{
  "n_head": 3,
  "d_mlp": 384,
  "bias": "none",
  "beta1": 0.95,
  "grad_clip": 1.0,
  "decay_shape": "linear"
}
Each number is 50 + 10 x the weight over the matrix's rms, rounded and kept within 0 to 99. Layers, rows and columns count from 0.

# q: layer 5 attention query, 96x96, rms 0.236, rows 94-95, columns 0-95
# k: layer 5 attention key, 96x96, rms 0.255, rows 94-95, columns 0-95
# v: layer 5 attention value, 96x96, rms 0.22, rows 64-95, columns 0-95
# o: layer 5 attention output (transposed), 96x96, rms 0.191, rows 64-95, columns 0-95
# up: layer 5 MLP up, 384x96, rms 0.295, rows 0-1, columns 0-95
# down: layer 5 MLP down (transposed), 384x96, rms 0.28, rows 0-1, columns 0-95
q94:52 51 59 58 56 44 59 40 51 51 46 59 51 35 42 52 62 38 54 59 46 47 21 51 53 58 40 49 50 51 53 39 37 35 44 47 42 56 57 53 53 60 40 44 54 59 51 49 60 41 61 48 47 59 55 45 51 48 66 47 66 46 51 54 53 43 44 45 54 55 44 38 41 52 54 27 53 47 49 45 51 55 52 26 60 63 47 54 43 42 35 55 56 35 53 48
k94:53 51 54 33 54 46 51 58 61 35 56 62 47 48 48 44 46 56 49 50 53 52 64 50 54 58 63 52 38 61 64 52 45 45 57 43 31 54 52 47 48 68 53 40 60 52 44 49 44 48 61 65 56 62 55 50 42 47 52 54 49 49 41 51 46 45 52 41 44 44 74 52 62 40 47 54 55 47 45 67 44 60 60 54 48 39 60 47 63 57 47 59 43 45 30 44
q95:39 49 47 47 47 75 42 48 46 56 60 46 59 47 68 44 47 46 44 57 43 58 48 58 39 66 35 57 59 29 32 49 46 47 41 67 48 39 59 43 54 46 47 63 44 52 54 39 42 57 37 48 44 55 36 46 44 52 55 50 53 58 37 62 42 71 45 40 55 48 38 30 72 61 61 48 51 48 54 55 59 43 50 46 47 48 49 63 57 32 66 54 39 48 51 70
k95:56 54 64 60 65 59 54 39 61 42 52 46 59 50 60 52 48 35 68 45 55 48 51 48 61 51 41 72 49 55 53 52 38 47 62 56 62 55 47 36 60 55 66 65 51 38 47 44 41 35 50 59 64 38 42 49 44 45 61 46 55 39 52 42 39 58 55 33 59 46 52 48 42 46 65 50 58 52 70 40 43 51 62 56 43 54 54 41 67 38 60 40 58 45 47 41
v64:55 46 54 40 50 42 42 53 39 47 47 49 56 46 59 44 40 38 36 64 58 47 41 52 36 54 55 43 54 46 54 53 44 59 49 36 53 51 46 44 46 36 53 49 41 51 47 58 47 54 63 50 39 58 67 62 52 66 59 42 51 46 53 47 45 57 52 38 50 39 62 47 38 46 44 65 61 43 39 54 49 65 60 57 52 31 59 40 67 62 48 46 62 53 69 48
o64:64 55 49 39 63 52 33 61 40 43 32 55 57 59 49 42 55 43 63 34 63 60 33 55 47 38 37 52 41 44 42 63 49 47 52 43 54 42 42 58 40 41 56 38 37 47 50 65 53 39 48 46 65 55 54 57 51 52 49 48 54 56 53 44 53 61 59 43 39 47 53 44 56 45 50 41 46 57 35 53 65 51 54 43 53 55 35 50 54 45 35 68 51 42 35 42
v65:53 55 49 42 59 39 55 47 46 57 53 44 42 60 61 53 47 56 60 52 51 43 61 48 48 47 60 70 38 46 57 44 65 45 37 50 61 42 43 41 31 47 53 51 61 51 52 46 37 42 38 50 47 54 46 51 47 80 37 37 50 43 51 47 56 38 33 53 47 30 53 49 58 51 65 40 57 59 52 43 43 35 46 62 40 40 49 53 44 53 47 33 60 38 64 59
o65:52 47 34 20 56 51 49 41 69 54 45 55 47 51 53 69 59 51 61 62 61 51 51 63 60 41 45 39 54 56 35 43 60 61 43 51 78 49 37 32 37 60 38 42 41 53 46 64 26 62 43 51 42 49 59 52 43 81 52 59 45 38 54 61 48 38 57 47 44 64 45 61 44 49 67 59 49 34 40 43 59 48 55 61 52 49 47 52 48 34 34 46 43 57 38 58
v66:42 39 62 49 70 51 54 48 45 59 53 69 46 50 46 35 63 44 65 41 35 50 45 42 44 43 46 58 28 50 60 41 57 48 49 62 39 42 56 50 54 60 50 55 51 59 48 50 42 40 50 60 51 44 47 63 43 56 75 44 65 49 54 54 55 30 54 39 50 41 47 49 42 47 63 47 38 46 47 66 54 68 43 46 51 49 46 56 39 43 56 61 40 56 36 54
o66:43 43 60 58 40 48 60 39 50 52 74 38 44 49 49 62 48 52 55 50 60 47 54 47 68 41 38 60 59 50 51 47 57 62 48 58 46 46 62 31 40 20 38 61 64 51 41 41 38 55 27 58 60 66 44 47 65 38 48 47 46 45 53 66 52 61 43 38 45 45 60 39 69 58 56 58 45 38 38 32 61 53 46 52 58 62 45 55 45 50 57 54 53 66 40 45
v67:51 53 58 39 59 49 50 62 54 55 59 43 47 53 49 34 36 48 55 42 25 47 50 63 56 53 52 56 45 40 41 51 59 53 53 47 53 34 62 50 43 55 40 49 46 59 57 58 35 54 74 45 49 61 64 39 64 43 42 42 46 51 48 49 59 44 51 49 38 34 55 46 58 38 46 50 55 42 68 40 50 52 58 45 53 47 61 60 50 42 35 50 52 64 54 45
o67:47 60 47 56 57 52 31 58 40 29 51 40 44 46 64 50 41 59 49 54 58 38 58 71 43 46 52 38 34 62 58 68 33 72 42 52 29 33 32 43 41 57 28 53 50 52 50 53 42 55 51 66 59 44 53 50 54 45 50 39 57 44 53 56 36 47 48 33 40 53 60 47 46 39 57 58 51 63 42 58 47 67 45 65 65 42 50 48 39 45 62 52 60 34 33 45
v68:43 41 51 54 40 39 35 31 45 51 53 53 43 51 40 54 60 42 44 65 47 37 55 62 44 50 51 57 36 46 55 46 53 51 60 49 53 64 49 33 57 51 53 58 54 50 55 55 48 38 62 61 56 51 69 32 52 48 57 39 43 45 46 46 58 57 41 55 44 59 51 41 60 53 27 40 43 38 48 65 69 46 48 38 43 49 60 52 56 37 47 45 57 49 46 43
o68:42 48 52 63 33 47 45 52 44 59 17 46 65 50 43 37 29 60 34 49 55 62 37 50 51 51 60 50 44 57 55 60 49 61 59 56 49 50 51 33 43 50 40 45 37 41 57 63 57 36 59 66 73 58 36 77 56 59 54 63 54 24 37 59 55 48 57 68 50 48 52 70 34 49 53 59 41 60 50 60 46 50 53 63 58 54 35 49 44 50 43 27 39 54 69 43
v69:26 37 61 51 62 45 58 55 46 66 55 65 60 64 45 44 49 40 55 48 66 59 42 58 78 32 47 50 54 58 61 51 61 60 49 50 53 59 47 51 38 54 44 47 52 58 54 43 57 47 41 41 54 52 47 37 48 52 57 57 50 69 50 34 38 41 53 55 55 45 68 62 46 44 44 43 59 45 57 79 53 48 56 44 55 57 59 69 48 61 33 46 45 40 60 54
o69:31 58 43 38 47 50 53 72 56 45 35 61 53 48 56 68 53 48 59 49 69 64 33 54 39 47 57 63 59 45 59 51 65 53 28 55 51 40 80 25 59 56 51 46 44 54 59 38 52 60 50 62 38 44 47 59 63 53 43 55 48 47 75 53 37 62 34 47 63 35 45 58 54 41 53 42 58 25 46 47 30 53 40 30 27 63 59 46 64 48 45 42 58 56 66 52
v70:43 45 61 61 52 55 61 46 59 39 41 35 59 55 59 61 54 29 58 55 42 46 52 52 39 56 49 54 38 63 55 41 25 53 62 32 40 55 39 58 49 28 43 68 58 54 51 57 55 51 66 48 39 42 43 59 38 54 60 44 58 49 55 54 40 39 40 55 41 48 50 71 56 47 33 59 46 58 50 55 39 54 49 58 57 62 59 43 28 65 44 43 38 47 60 52
o70:47 40 35 49 28 56 47 71 61 44 55 47 34 55 56 42 55 55 35 54 58 45 29 61 61 59 50 45 33 51 65 63 58 53 44 44 52 49 56 68 45 39 23 53 44 56 55 57 55 41 53 30 53 46 59 44 48 52 37 45 60 39 52 54 49 61 49 44 55 49 35 42 41 37 42 63 43 26 42 46 78 52 62 52 56 46 41 64 59 52 53 53 56 45 57 34
v71:53 49 39 53 57 36 44 46 68 65 47 38 50 52 67 51 67 54 53 50 62 54 44 37 49 39 51 48 47 31 51 58 59 58 37 56 57 38 55 52 60 57 50 44 55 71 44 64 44 49 44 32 56 38 56 41 71 46 49 33 56 35 46 47 54 46 53 57 67 45 30 45 31 37 34 37 53 51 52 51 55 42 50 42 41 47 48 43 51 51 46 47 42 50 41 77
o71:58 45 56 56 54 53 41 31 57 61 50 60 35 41 44 51 40 38 46 34 56 50 53 43 44 49 53 63 34 60 32 53 51 52 46 37 40 34 43 47 57 52 52 57 43 42 47 48 39 54 45 39 31 40 27 50 58 41 54 55 38 34 68 54 51 44 58 33 37 29 57 58 43 46 59 44 68 49 51 45 60 36 53 58 37 46 58 55 36 29 39 59 50 62 56 45
v72:50 43 43 56 52 43 58 51 63 61 58 49 62 48 55 66 64 64 47 61 46 61 44 62 60 45 37 46 28 48 60 48 57 48 58 28 45 63 46 49 44 52 45 39 36 46 42 48 60 61 52 56 57 35 48 39 55 43 47 22 59 57 50 50 50 51 49 42 66 61 41 49 41 48 35 52 34 62 54 47 52 48 53 51 54 49 49 52 27 44 56 59 35 49 46 35
o72:61 41 43 51 45 37 48 56 54 51 54 47 43 30 27 46 35 42 52 48 50 55 67 42 43 48 67 58 62 59 47 65 40 51 55 76 40 49 59 53 58 59 40 56 49 67 45 53 36 56 69 51 49 65 42 51 50 50 44 48 55 44 55 47 32 42 25 61 42 57 26 43 44 58 36 53 48 47 28 50 59 45 60 35 42 65 60 47 45 47 41 53 48 60 61 42
v73:52 57 49 43 60 69 23 50 45 39 32 49 33 45 55 49 48 54 40 55 47 35 46 42 53 47 52 42 46 55 60 73 43 46 51 50 40 43 57 49 46 58 51 47 56 55 54 57 42 62 58 70 49 54 59 55 57 51 50 36 42 55 57 44 40 49 31 56 52 62 57 44 55 55 41 60 46 43 38 55 41 46 59 52 46 47 51 35 42 50 67 64 38 44 50 29
o73:57 46 42 63 45 35 54 49 45 63 46 59 42 39 58 36 60 26 55 41 42 61 46 28 67 57 50 44 47 34 53 67 48 48 55 44 53 47 41 63 43 45 57 41 50 47 36 67 49 41 46 53 69 53 46 55 33 67 47 52 39 56 40 49 47 52 59 24 37 47 52 45 62 54 58 59 36 51 62 38 50 55 33 54 59 52 50 53 61 57 46 27 59 34 45 39
v74:52 45 48 67 24 64 53 49 59 38 49 60 39 64 45 42 49 32 30 57 46 43 43 51 60 46 46 59 58 70 55 53 26 52 53 46 54 51 32 34 88 41 83 41 46 33 49 54 60 72 39 52 53 69 57 65 53 50 51 52 41 45 48 36 48 62 55 56 54 56 52 55 41 44 45 56 59 49 49 53 51 40 64 56 68 48 69 42 56 63 58 54 50 55 60 36
o74:59 50 56 58 49 56 36 46 43 41 44 80 51 32 43 28 61 40 46 42 52 56 50 39 36 29 26 39 53 32 71 49 38 51 70 51 50 58 55 54 50 60 53 43 54 42 73 33 78 36 60 55 51 56 66 54 45 40 36 53 47 31 59 46 54 61 59 38 39 56 47 42 44 60 56 46 54 40 46 46 35 38 59 55 57 47 49 40 46 63 49 64 37 41 57 49
v75:45 44 56 59 47 56 54 59 63 49 25 54 47 41 37 53 45 35 64 39 56 45 56 54 54 40 63 61 55 58 61 47 45 43 52 47 48 57 45 46 46 55 49 56 46 41 47 60 67 52 59 51 51 42 39 52 45 53 38 50 52 26 39 55 45 43 49 48 42 47 68 59 56 69 50 62 57 39 45 39 51 67 57 50 62 50 50 48 42 54 41 52 44 57 59 56
o75:54 38 29 56 37 66 73 44 54 35 42 58 39 43 54 55 57 39 58 58 27 34 35 48 39 52 38 46 46 38 58 39 62 47 45 53 55 51 47 59 35 52 47 71 45 54 52 39 37 34 46 34 47 54 52 48 44 52 50 45 64 46 53 41 56 49 50 49 52 42 41 49 49 37 28 42 60 61 46 47 33 49 64 52 60 51 44 58 46 55 50 32 43 38 54 36
v76:45 57 39 26 56 51 57 46 60 48 50 46 38 47 47 55 43 61 64 46 58 54 59 54 47 73 49 48 40 50 38 51 80 51 58 51 59 46 67 53 49 45 39 45 51 48 37 39 38 38 52 51 53 46 47 44 61 54 36 50 46 41 60 48 57 48 35 64 32 35 60 53 57 68 31 65 43 48 60 49 52 37 46 55 48 49 30 45 57 64 53 47 44 31 38 62
o76:45 48 66 41 41 62 57 43 63 42 51 48 63 49 51 54 38 48 41 64 54 56 59 67 34 59 47 53 57 57 30 63 52 51 39 63 67 41 52 60 46 40 52 41 62 54 50 58 57 43 63 40 49 42 51 51 36 76 52 42 56 52 54 51 52 30 59 47 66 58 35 38 54 36 58 60 50 60 57 61 43 71 39 49 39 32 39 62 44 72 60 31 53 43 62 60
v77:49 45 44 39 55 48 65 60 44 52 32 47 63 41 53 59 54 45 61 32 46 41 59 57 32 61 36 43 61 55 39 57 71 37 57 61 54 48 56 51 58 61 50 49 36 50 77 47 36 28 45 27 52 58 47 43 40 51 40 57 68 42 42 63 60 60 36 60 35 40 64 54 60 58 64 44 56 34 49 61 51 57 56 50 47 47 55 59 43 38 55 49 52 52 52 60
o77:51 49 37 46 41 58 70 45 28 50 37 42 46 57 42 51 63 52 43 59 52 42 37 49 41 52 60 31 45 45 47 52 52 58 61 63 65 71 57 52 54 37 43 41 65 41 45 64 48 66 41 43 42 39 41 49 50 46 53 56 59 49 53 50 59 50 57 58 46 48 45 56 65 34 45 49 67 50 46 61 41 45 30 44 42 44 60 49 60 49 56 47 50 50 34 62
v78:76 42 76 44 49 40 44 40 49 33 64 46 30 47 31 63 56 60 58 53 47 45 48 58 45 33 58 54 40 54 51 56 48 62 62 41 50 55 44 66 51 49 42 52 43 60 52 45 45 43 48 56 45 50 54 46 53 52 41 63 38 57 43 32 55 59 53 65 38 63 46 47 54 54 73 49 51 58 50 50 49 41 50 53 43 52 42 52 39 43 65 33 44 62 53 48
o78:42 40 48 46 41 31 41 49 42 59 54 54 42 58 41 49 45 55 56 72 54 61 53 55 59 55 68 53 38 51 36 48 40 55 38 48 58 66 44 57 46 30 29 35 57 69 70 45 40 46 62 39 51 61 47 49 38 51 33 47 32 56 40 27 61 48 53 49 28 65 68 56 38 51 58 53 52 54 62 50 30 56 51 60 45 63 47 47 62 58 53 53 47 40 46 50
v79:55 47 58 62 50 48 49 58 45 49 49 54 45 48 47 39 45 40 44 45 55 63 45 47 64 45 32 40 51 63 49 42 54 59 62 57 39 74 43 49 47 44 21 50 44 62 52 47 27 55 55 54 40 40 41 48 52 44 61 43 49 51 54 39 70 51 52 65 42 54 56 35 41 57 60 40 56 35 46 41 52 36 44 67 44 51 51 59 37 58 38 69 52 67 50 44
o79:56 68 53 61 38 48 58 47 36 60 38 39 32 70 72 39 38 58 56 47 54 57 41 41 36 49 54 49 64 52 47 48 54 48 39 66 24 52 42 74 35 43 53 60 44 46 63 52 50 66 32 72 48 37 58 33 52 52 49 47 48 67 62 47 39 57 47 45 33 55 45 61 47 58 60 48 47 36 47 44 35 53 57 40 72 45 43 46 44 58 62 44 34 60 43 44
v80:34 55 43 57 40 49 39 61 48 42 55 49 38 64 57 53 43 56 52 43 50 64 53 47 50 41 66 59 41 52 59 55 41 41 55 45 53 52 41 64 46 49 51 46 51 49 62 48 56 74 39 43 32 44 57 61 50 52 54 50 44 52 52 51 59 53 39 48 56 64 45 42 39 40 59 49 61 50 60 55 75 51 50 60 62 48 45 37 61 59 56 66 60 51 47 41
o80:59 50 57 44 55 41 66 44 55 53 59 61 52 60 50 57 50 55 51 51 60 67 49 50 60 59 46 49 61 71 53 54 45 40 62 39 34 28 40 52 59 67 51 65 54 52 60 45 74 51 55 60 51 56 58 53 53 52 71 49 62 45 46 51 51 43 59 46 52 47 41 57 58 67 55 47 43 39 44 37 38 64 67 63 55 56 56 16 70 50 53 57 54 52 47 36
v81:51 43 49 45 38 55 40 40 57 52 43 35 61 52 29 42 52 59 61 42 52 42 52 59 69 54 53 46 39 58 51 45 56 45 48 62 61 34 46 37 31 56 60 51 49 63 55 45 52 51 59 38 45 45 35 55 51 43 44 50 50 54 49 58 49 51 70 46 33 57 50 37 59 56 37 37 33 55 74 61 78 43 43 70 52 52 61 56 55 56 29 58 51 35 74 59
o81:28 78 57 33 59 29 43 46 59 52 56 53 35 50 47 61 46 39 30 45 47 50 29 59 38 47 65 35 53 58 55 37 52 38 73 50 53 40 51 44 44 52 27 46 58 40 59 48 46 54 46 78 50 50 39 56 57 55 63 30 60 47 69 36 51 33 60 62 61 47 55 65 60 50 61 58 63 73 44 66 43 52 58 35 47 58 65 66 36 52 63 46 51 58 54 40
v82:41 51 45 53 50 35 53 45 62 46 63 42 61 41 45 49 59 62 31 49 47 36 49 42 49 42 49 45 52 46 58 59 44 40 46 50 53 59 52 46 58 46 49 50 64 62 40 48 59 64 45 72 59 53 47 46 58 52 62 58 32 54 68 44 37 71 57 45 67 53 57 65 43 36 63 53 54 61 39 33 44 45 60 53 42 46 40 43 54 41 48 64 45 64 67 50
o82:59 29 64 59 56 58 43 67 48 44 28 75 32 49 56 58 46 79 54 50 57 43 43 54 48 50 65 60 51 55 75 39 43 57 46 45 56 42 45 41 61 36 59 54 55 53 55 60 45 54 55 45 53 49 61 60 38 52 43 47 51 57 32 34 40 59 54 45 60 63 54 36 56 63 52 57 42 65 46 41 48 51 62 51 49 42 47 51 32 58 41 57 31 61 42 61
v83:51 47 58 37 50 59 52 53 40 42 69 43 66 61 47 46 43 61 60 50 51 52 61 50 50 44 42 42 58 49 52 59 51 59 35 46 54 43 53 58 38 45 69 62 51 69 35 52 40 37 42 55 64 54 58 31 40 34 46 50 56 50 61 31 38 42 43 51 49 51 53 26 55 45 43 53 47 50 51 46 43 38 75 40 37 57 57 68 41 62 45 59 51 70 43 53
o83:56 39 60 43 56 54 41 69 43 39 59 25 45 49 49 24 46 27 57 39 51 55 45 41 41 60 65 57 41 42 65 53 67 44 38 49 43 43 61 36 53 63 36 23 47 65 49 40 52 49 46 57 56 45 64 71 50 67 48 51 45 62 43 52 51 50 55 34 47 55 48 58 55 53 60 64 42 68 46 53 56 39 47 69 36 54 57 39 49 41 57 44 51 44 54 62
v84:55 59 60 52 55 49 61 48 60 51 39 42 53 37 63 50 49 51 45 53 51 64 74 42 55 43 58 50 60 28 50 49 65 50 53 45 45 58 56 51 54 50 54 44 67 56 51 41 42 64 53 56 66 43 43 59 57 58 71 54 70 39 37 38 63 50 59 55 53 41 62 52 43 42 37 55 57 38 43 53 54 32 45 62 43 44 60 47 49 45 46 57 43 43 34 35
o84:72 45 50 58 53 57 60 49 55 40 46 68 48 52 57 48 43 59 54 44 46 57 53 63 49 41 74 56 46 57 55 56 55 51 55 70 51 53 40 48 27 57 51 54 61 49 50 54 62 41 30 48 47 52 48 35 43 38 63 58 60 63 57 53 61 56 71 44 46 49 38 57 32 64 59 55 50 42 47 60 36 48 35 39 54 47 38 73 49 26 45 56 78 53 43 54
v85:49 53 60 51 30 41 54 45 50 53 46 47 61 46 39 40 60 42 60 43 39 43 38 59 65 47 48 52 52 61 63 47 48 44 30 42 52 49 36 50 48 44 66 64 44 34 50 44 63 51 55 66 57 63 49 34 51 44 53 57 68 62 36 55 41 49 52 47 55 47 49 48 35 43 46 47 70 64 52 57 50 38 44 68 58 48 42 41 47 60 55 39 49 56 46 55
o85:59 42 65 51 72 38 66 61 57 38 37 52 36 53 36 67 48 53 52 55 58 57 54 51 47 44 60 36 43 38 71 43 47 55 41 46 44 47 57 57 45 51 40 40 55 58 52 25 56 37 40 37 57 40 47 59 44 46 62 74 56 42 45 50 56 48 32 46 43 33 49 58 51 38 47 39 42 51 62 60 53 29 46 39 51 60 51 54 50 63 36 51 36 60 48 45
v86:47 52 47 55 55 48 62 57 50 47 38 60 68 48 47 37 58 73 51 59 49 62 51 40 44 44 60 46 53 34 44 53 42 65 36 55 56 49 55 33 51 43 55 56 42 60 44 42 53 56 52 54 51 57 48 48 65 64 45 65 43 48 46 51 35 41 53 41 53 30 41 42 28 65 48 43 53 47 56 49 57 42 36 55 53 42 59 60 38 39 54 46 61 57 34 56
o86:62 48 55 60 42 41 16 41 41 48 37 68 62 49 49 61 50 50 51 46 54 37 38 53 40 43 56 40 51 49 46 48 56 54 51 41 56 32 56 47 59 56 50 59 37 51 42 42 53 60 36 41 47 55 42 34 44 44 57 60 61 77 66 53 51 36 56 60 45 57 56 74 50 42 62 52 44 45 46 46 62 41 60 45 45 62 37 42 31 39 46 43 46 48 50 58
v87:50 65 36 53 48 35 47 59 70 45 48 44 46 40 46 37 55 46 39 44 54 50 40 45 45 38 65 58 38 54 53 50 52 58 43 47 27 38 55 41 50 48 57 52 38 48 44 45 56 36 43 48 49 43 56 57 37 59 50 39 48 36 46 55 49 48 33 64 34 57 53 43 60 39 35 47 65 39 43 45 51 54 51 56 38 55 38 61 35 40 69 49 56 62 54 58
o87:55 36 56 53 54 50 65 19 29 43 40 48 49 38 61 41 50 36 44 42 45 70 54 47 54 62 28 45 76 53 54 63 53 63 57 34 53 52 42 44 41 45 40 62 49 35 51 44 36 60 41 26 45 48 51 48 43 65 52 49 44 50 59 50 45 53 58 48 46 52 59 60 43 37 61 41 33 67 43 56 47 42 58 50 37 43 36 45 48 45 37 55 52 56 40 48
v88:48 55 50 52 49 40 46 49 40 49 48 58 60 38 52 62 40 65 46 52 49 49 44 65 40 51 51 59 54 46 52 46 47 40 48 63 53 47 44 55 52 32 52 50 32 37 60 63 44 49 40 56 61 41 53 45 73 56 46 68 45 40 44 52 57 56 43 53 66 42 47 50 45 32 63 63 54 62 49 36 36 41 58 52 53 50 62 61 45 58 50 60 54 54 44 57
o88:58 48 48 39 51 55 31 32 50 46 62 51 59 53 76 36 53 55 68 52 61 35 50 32 50 44 63 51 41 48 42 26 55 54 51 54 47 45 67 46 60 50 34 52 58 54 45 53 61 48 51 40 53 49 42 59 49 50 41 53 60 56 37 28 28 34 41 39 51 60 51 49 40 42 33 41 37 40 46 42 50 52 41 61 54 32 45 54 45 47 66 53 33 42 43 56
v89:36 42 47 58 53 51 32 52 68 54 47 58 62 54 46 45 46 35 44 36 53 59 49 33 62 42 30 54 43 46 49 44 32 66 77 42 54 73 62 62 63 39 63 56 53 47 40 54 54 52 43 46 51 54 45 38 48 55 64 46 40 55 53 66 28 40 57 60 51 44 33 46 44 30 43 62 32 60 50 38 62 44 35 33 57 39 63 39 41 42 69 47 38 68 56 50
o89:67 31 50 54 38 57 26 57 37 62 59 52 54 58 66 56 42 46 46 48 66 69 46 35 59 45 62 57 39 33 54 61 42 51 63 34 61 67 37 52 67 55 59 47 53 60 66 40 54 57 55 46 35 66 55 37 63 22 50 54 44 29 60 66 48 44 37 47 44 49 50 48 52 43 57 44 45 51 66 62 52 61 69 63 23 40 45 65 62 68 55 53 49 47 39 49
v90:51 44 49 49 59 65 44 47 41 44 47 34 58 60 61 54 64 67 54 58 45 54 47 54 54 48 39 63 44 65 49 44 32 35 50 44 53 57 57 49 58 46 56 55 45 76 51 54 46 58 35 38 55 41 48 60 58 41 57 56 53 68 50 57 58 68 48 47 59 53 39 55 52 57 24 50 59 50 48 46 32 50 37 56 35 59 36 38 54 44 33 47 49 47 45 61
o90:56 51 56 44 50 46 40 39 56 64 61 56 38 56 44 49 56 44 49 52 41 31 43 43 42 51 72 67 70 51 69 60 40 39 34 47 45 48 73 47 65 48 55 37 66 45 35 56 52 61 47 49 58 33 41 58 53 52 55 32 58 34 36 52 51 40 72 62 42 40 48 63 45 51 50 55 56 39 57 36 62 51 73 50 67 32 56 56 54 61 31 55 67 37 55 39
v91:54 74 44 36 48 52 42 41 54 38 41 48 36 66 40 50 50 45 29 48 57 39 53 44 58 40 40 62 49 44 49 40 38 51 52 52 57 50 40 42 42 61 69 52 70 49 51 57 53 36 57 52 50 59 40 55 49 36 42 47 57 52 40 50 52 67 41 46 50 55 59 66 37 51 35 47 56 67 55 43 41 40 58 59 59 58 40 49 52 63 46 42 63 36 54 48
o91:53 44 60 47 60 59 42 46 86 41 39 47 50 56 46 53 53 44 54 59 35 72 61 60 56 43 45 54 41 44 62 49 51 53 70 43 46 51 51 61 29 64 38 45 40 33 50 67 50 48 54 53 53 58 43 51 50 40 44 39 52 45 52 54 39 50 48 39 48 48 54 64 49 47 47 51 53 39 53 47 41 44 40 44 58 36 74 45 52 60 25 38 58 50 61 60
v92:44 57 53 47 50 50 38 50 68 51 43 41 58 46 52 54 50 59 55 31 69 52 55 45 58 59 46 50 59 46 58 41 58 40 57 46 58 57 51 63 41 51 43 50 62 53 54 37 51 49 60 67 40 45 54 46 58 59 46 52 54 43 65 45 40 42 43 51 55 56 59 27 34 46 42 44 45 52 51 57 63 67 60 54 54 64 60 67 32 53 58 37 35 53 40 49
o92:66 44 42 47 43 52 61 48 58 55 39 65 38 56 53 48 44 39 44 52 46 43 50 58 70 48 42 67 56 37 45 56 57 45 61 31 51 44 67 59 38 48 37 45 44 66 67 54 50 44 54 52 53 52 45 57 52 53 51 67 55 71 54 52 49 53 42 38 64 47 29 60 60 48 65 60 48 74 45 54 61 67 38 44 39 38 56 63 61 45 57 48 41 58 61 53
v93:67 50 59 39 41 41 45 49 44 41 41 59 49 62 61 48 44 53 48 52 39 35 41 61 59 26 52 31 39 55 51 52 38 37 56 56 59 50 41 49 50 36 60 56 55 34 45 40 48 66 59 47 49 51 36 33 57 52 43 37 31 59 62 53 54 41 47 54 51 64 60 51 47 49 42 61 47 41 45 44 42 65 52 56 45 54 57 58 62 60 42 58 59 53 36 43
o93:44 65 49 61 46 56 40 47 47 48 60 44 42 60 48 66 71 57 39 47 67 60 56 42 51 49 57 61 60 51 54 56 62 41 55 35 47 43 67 50 49 58 64 41 48 60 63 42 41 25 51 66 40 44 45 50 52 61 53 52 60 52 41 45 32 49 60 39 39 39 59 35 39 53 31 71 44 57 45 54 51 47 46 59 58 53 34 26 57 46 56 43 38 44 48 44
v94:44 54 51 58 55 35 45 54 26 45 37 44 47 55 56 59 42 63 43 55 56 46 39 47 67 49 53 59 53 48 54 60 48 56 49 69 43 40 45 50 48 50 49 46 51 74 61 49 48 46 54 64 44 48 49 57 62 44 55 48 69 45 50 40 49 57 55 47 23 45 44 57 31 49 55 39 64 48 41 42 44 66 62 32 64 35 50 51 54 62 57 60 48 43 54 41
o94:33 35 33 46 45 45 48 48 52 43 66 49 28 61 45 53 39 41 60 50 47 52 50 48 43 40 50 66 49 54 47 51 53 62 52 42 20 41 24 47 49 45 52 45 43 44 58 68 64 53 36 50 51 46 56 47 39 61 50 57 55 63 51 39 46 61 55 58 49 48 60 54 65 50 37 42 33 34 53 45 52 39 33 51 67 52 66 49 36 59 50 49 54 29 55 38
v95:63 52 54 47 54 42 59 57 40 54 48 40 28 67 48 51 64 62 48 56 61 57 54 56 63 51 32 54 44 48 51 54 50 64 30 44 33 64 29 51 54 35 38 33 50 47 48 44 53 59 61 54 68 49 34 40 48 51 58 39 41 54 58 54 45 50 55 52 50 42 34 41 59 47 54 65 46 61 43 69 37 43 52 41 58 48 57 50 40 42 48 46 52 59 71 58
o95:58 42 52 42 40 51 42 69 67 36 42 57 46 55 51 56 55 49 44 52 66 56 53 42 40 52 58 53 61 51 46 34 53 57 44 51 40 56 53 60 46 54 67 38 48 48 42 51 42 62 67 64 33 57 55 48 68 62 31 60 39 56 60 60 59 48 31 45 35 48 56 52 39 49 55 51 34 42 41 47 42 41 37 50 47 48 51 60 47 65 54 59 69 64 40 33
up0:46 43 62 59 43 48 52 40 56 55 64 58 57 48 64 56 42 40 48 64 70 67 50 46 50 50 52 46 40 53 58 41 43 49 41 33 51 57 33 52 48 52 43 37 45 48 47 34 64 55 48 36 50 17 48 64 46 29 48 52 56 59 47 54 32 49 61 57 43 43 60 41 44 72 48 35 38 44 39 34 57 58 53 56 60 65 51 72 45 35 29 54 45 47 55 39
down0:55 46 45 72 46 24 49 33 51 49 60 62 64 27 60 45 48 76 39 48 42 36 58 56 37 49 43 43 50 35 58 37 54 48 50 28 52 52 37 58 51 59 63 35 49 62 48 55 70 59 58 56 56 50 31 40 55 53 35 19 44 46 73 41 57 51 55 58 54 36 72 58 54 46 56 37 49 50 39 35 52 50 37 56 43 58 32 75 43 74 44 58 54 56 48 55
up1:53 40 46 57 42 52 56 40 71 59 43 51 52 40 46 47 55 48 45 58 44 37 43 22 45 35 38 28 46 70 40 55 49 49 47 46 51 65 56 61 43 59 40 46 37 54 53 37 41 35 52 47 41 48 63 53 48 35 40 38 63 45 59 68 53 46 59 49 48 49 54 39 48 61 44 44 50 58 45 60 56 42 38 40 60 64 36 45 61 36 45 56 42 38 43 63
down1:49 54 54 25 49 38 44 33 47 54 54 54 58 48 56 49 50 55 38 61 47 48 51 52 61 45 50 43 47 33 43 64 42 51 57 60 55 46 44 41 59 58 62 53 58 51 37 46 60 51 50 61 66 40 59 53 40 51 49 60 45 60 40 38 66 62 37 49 51 52 57 49 44 50 32 49 41 33 53 32 50 36 52 59 35 34 52 42 27 39 54 51 45 50 33 59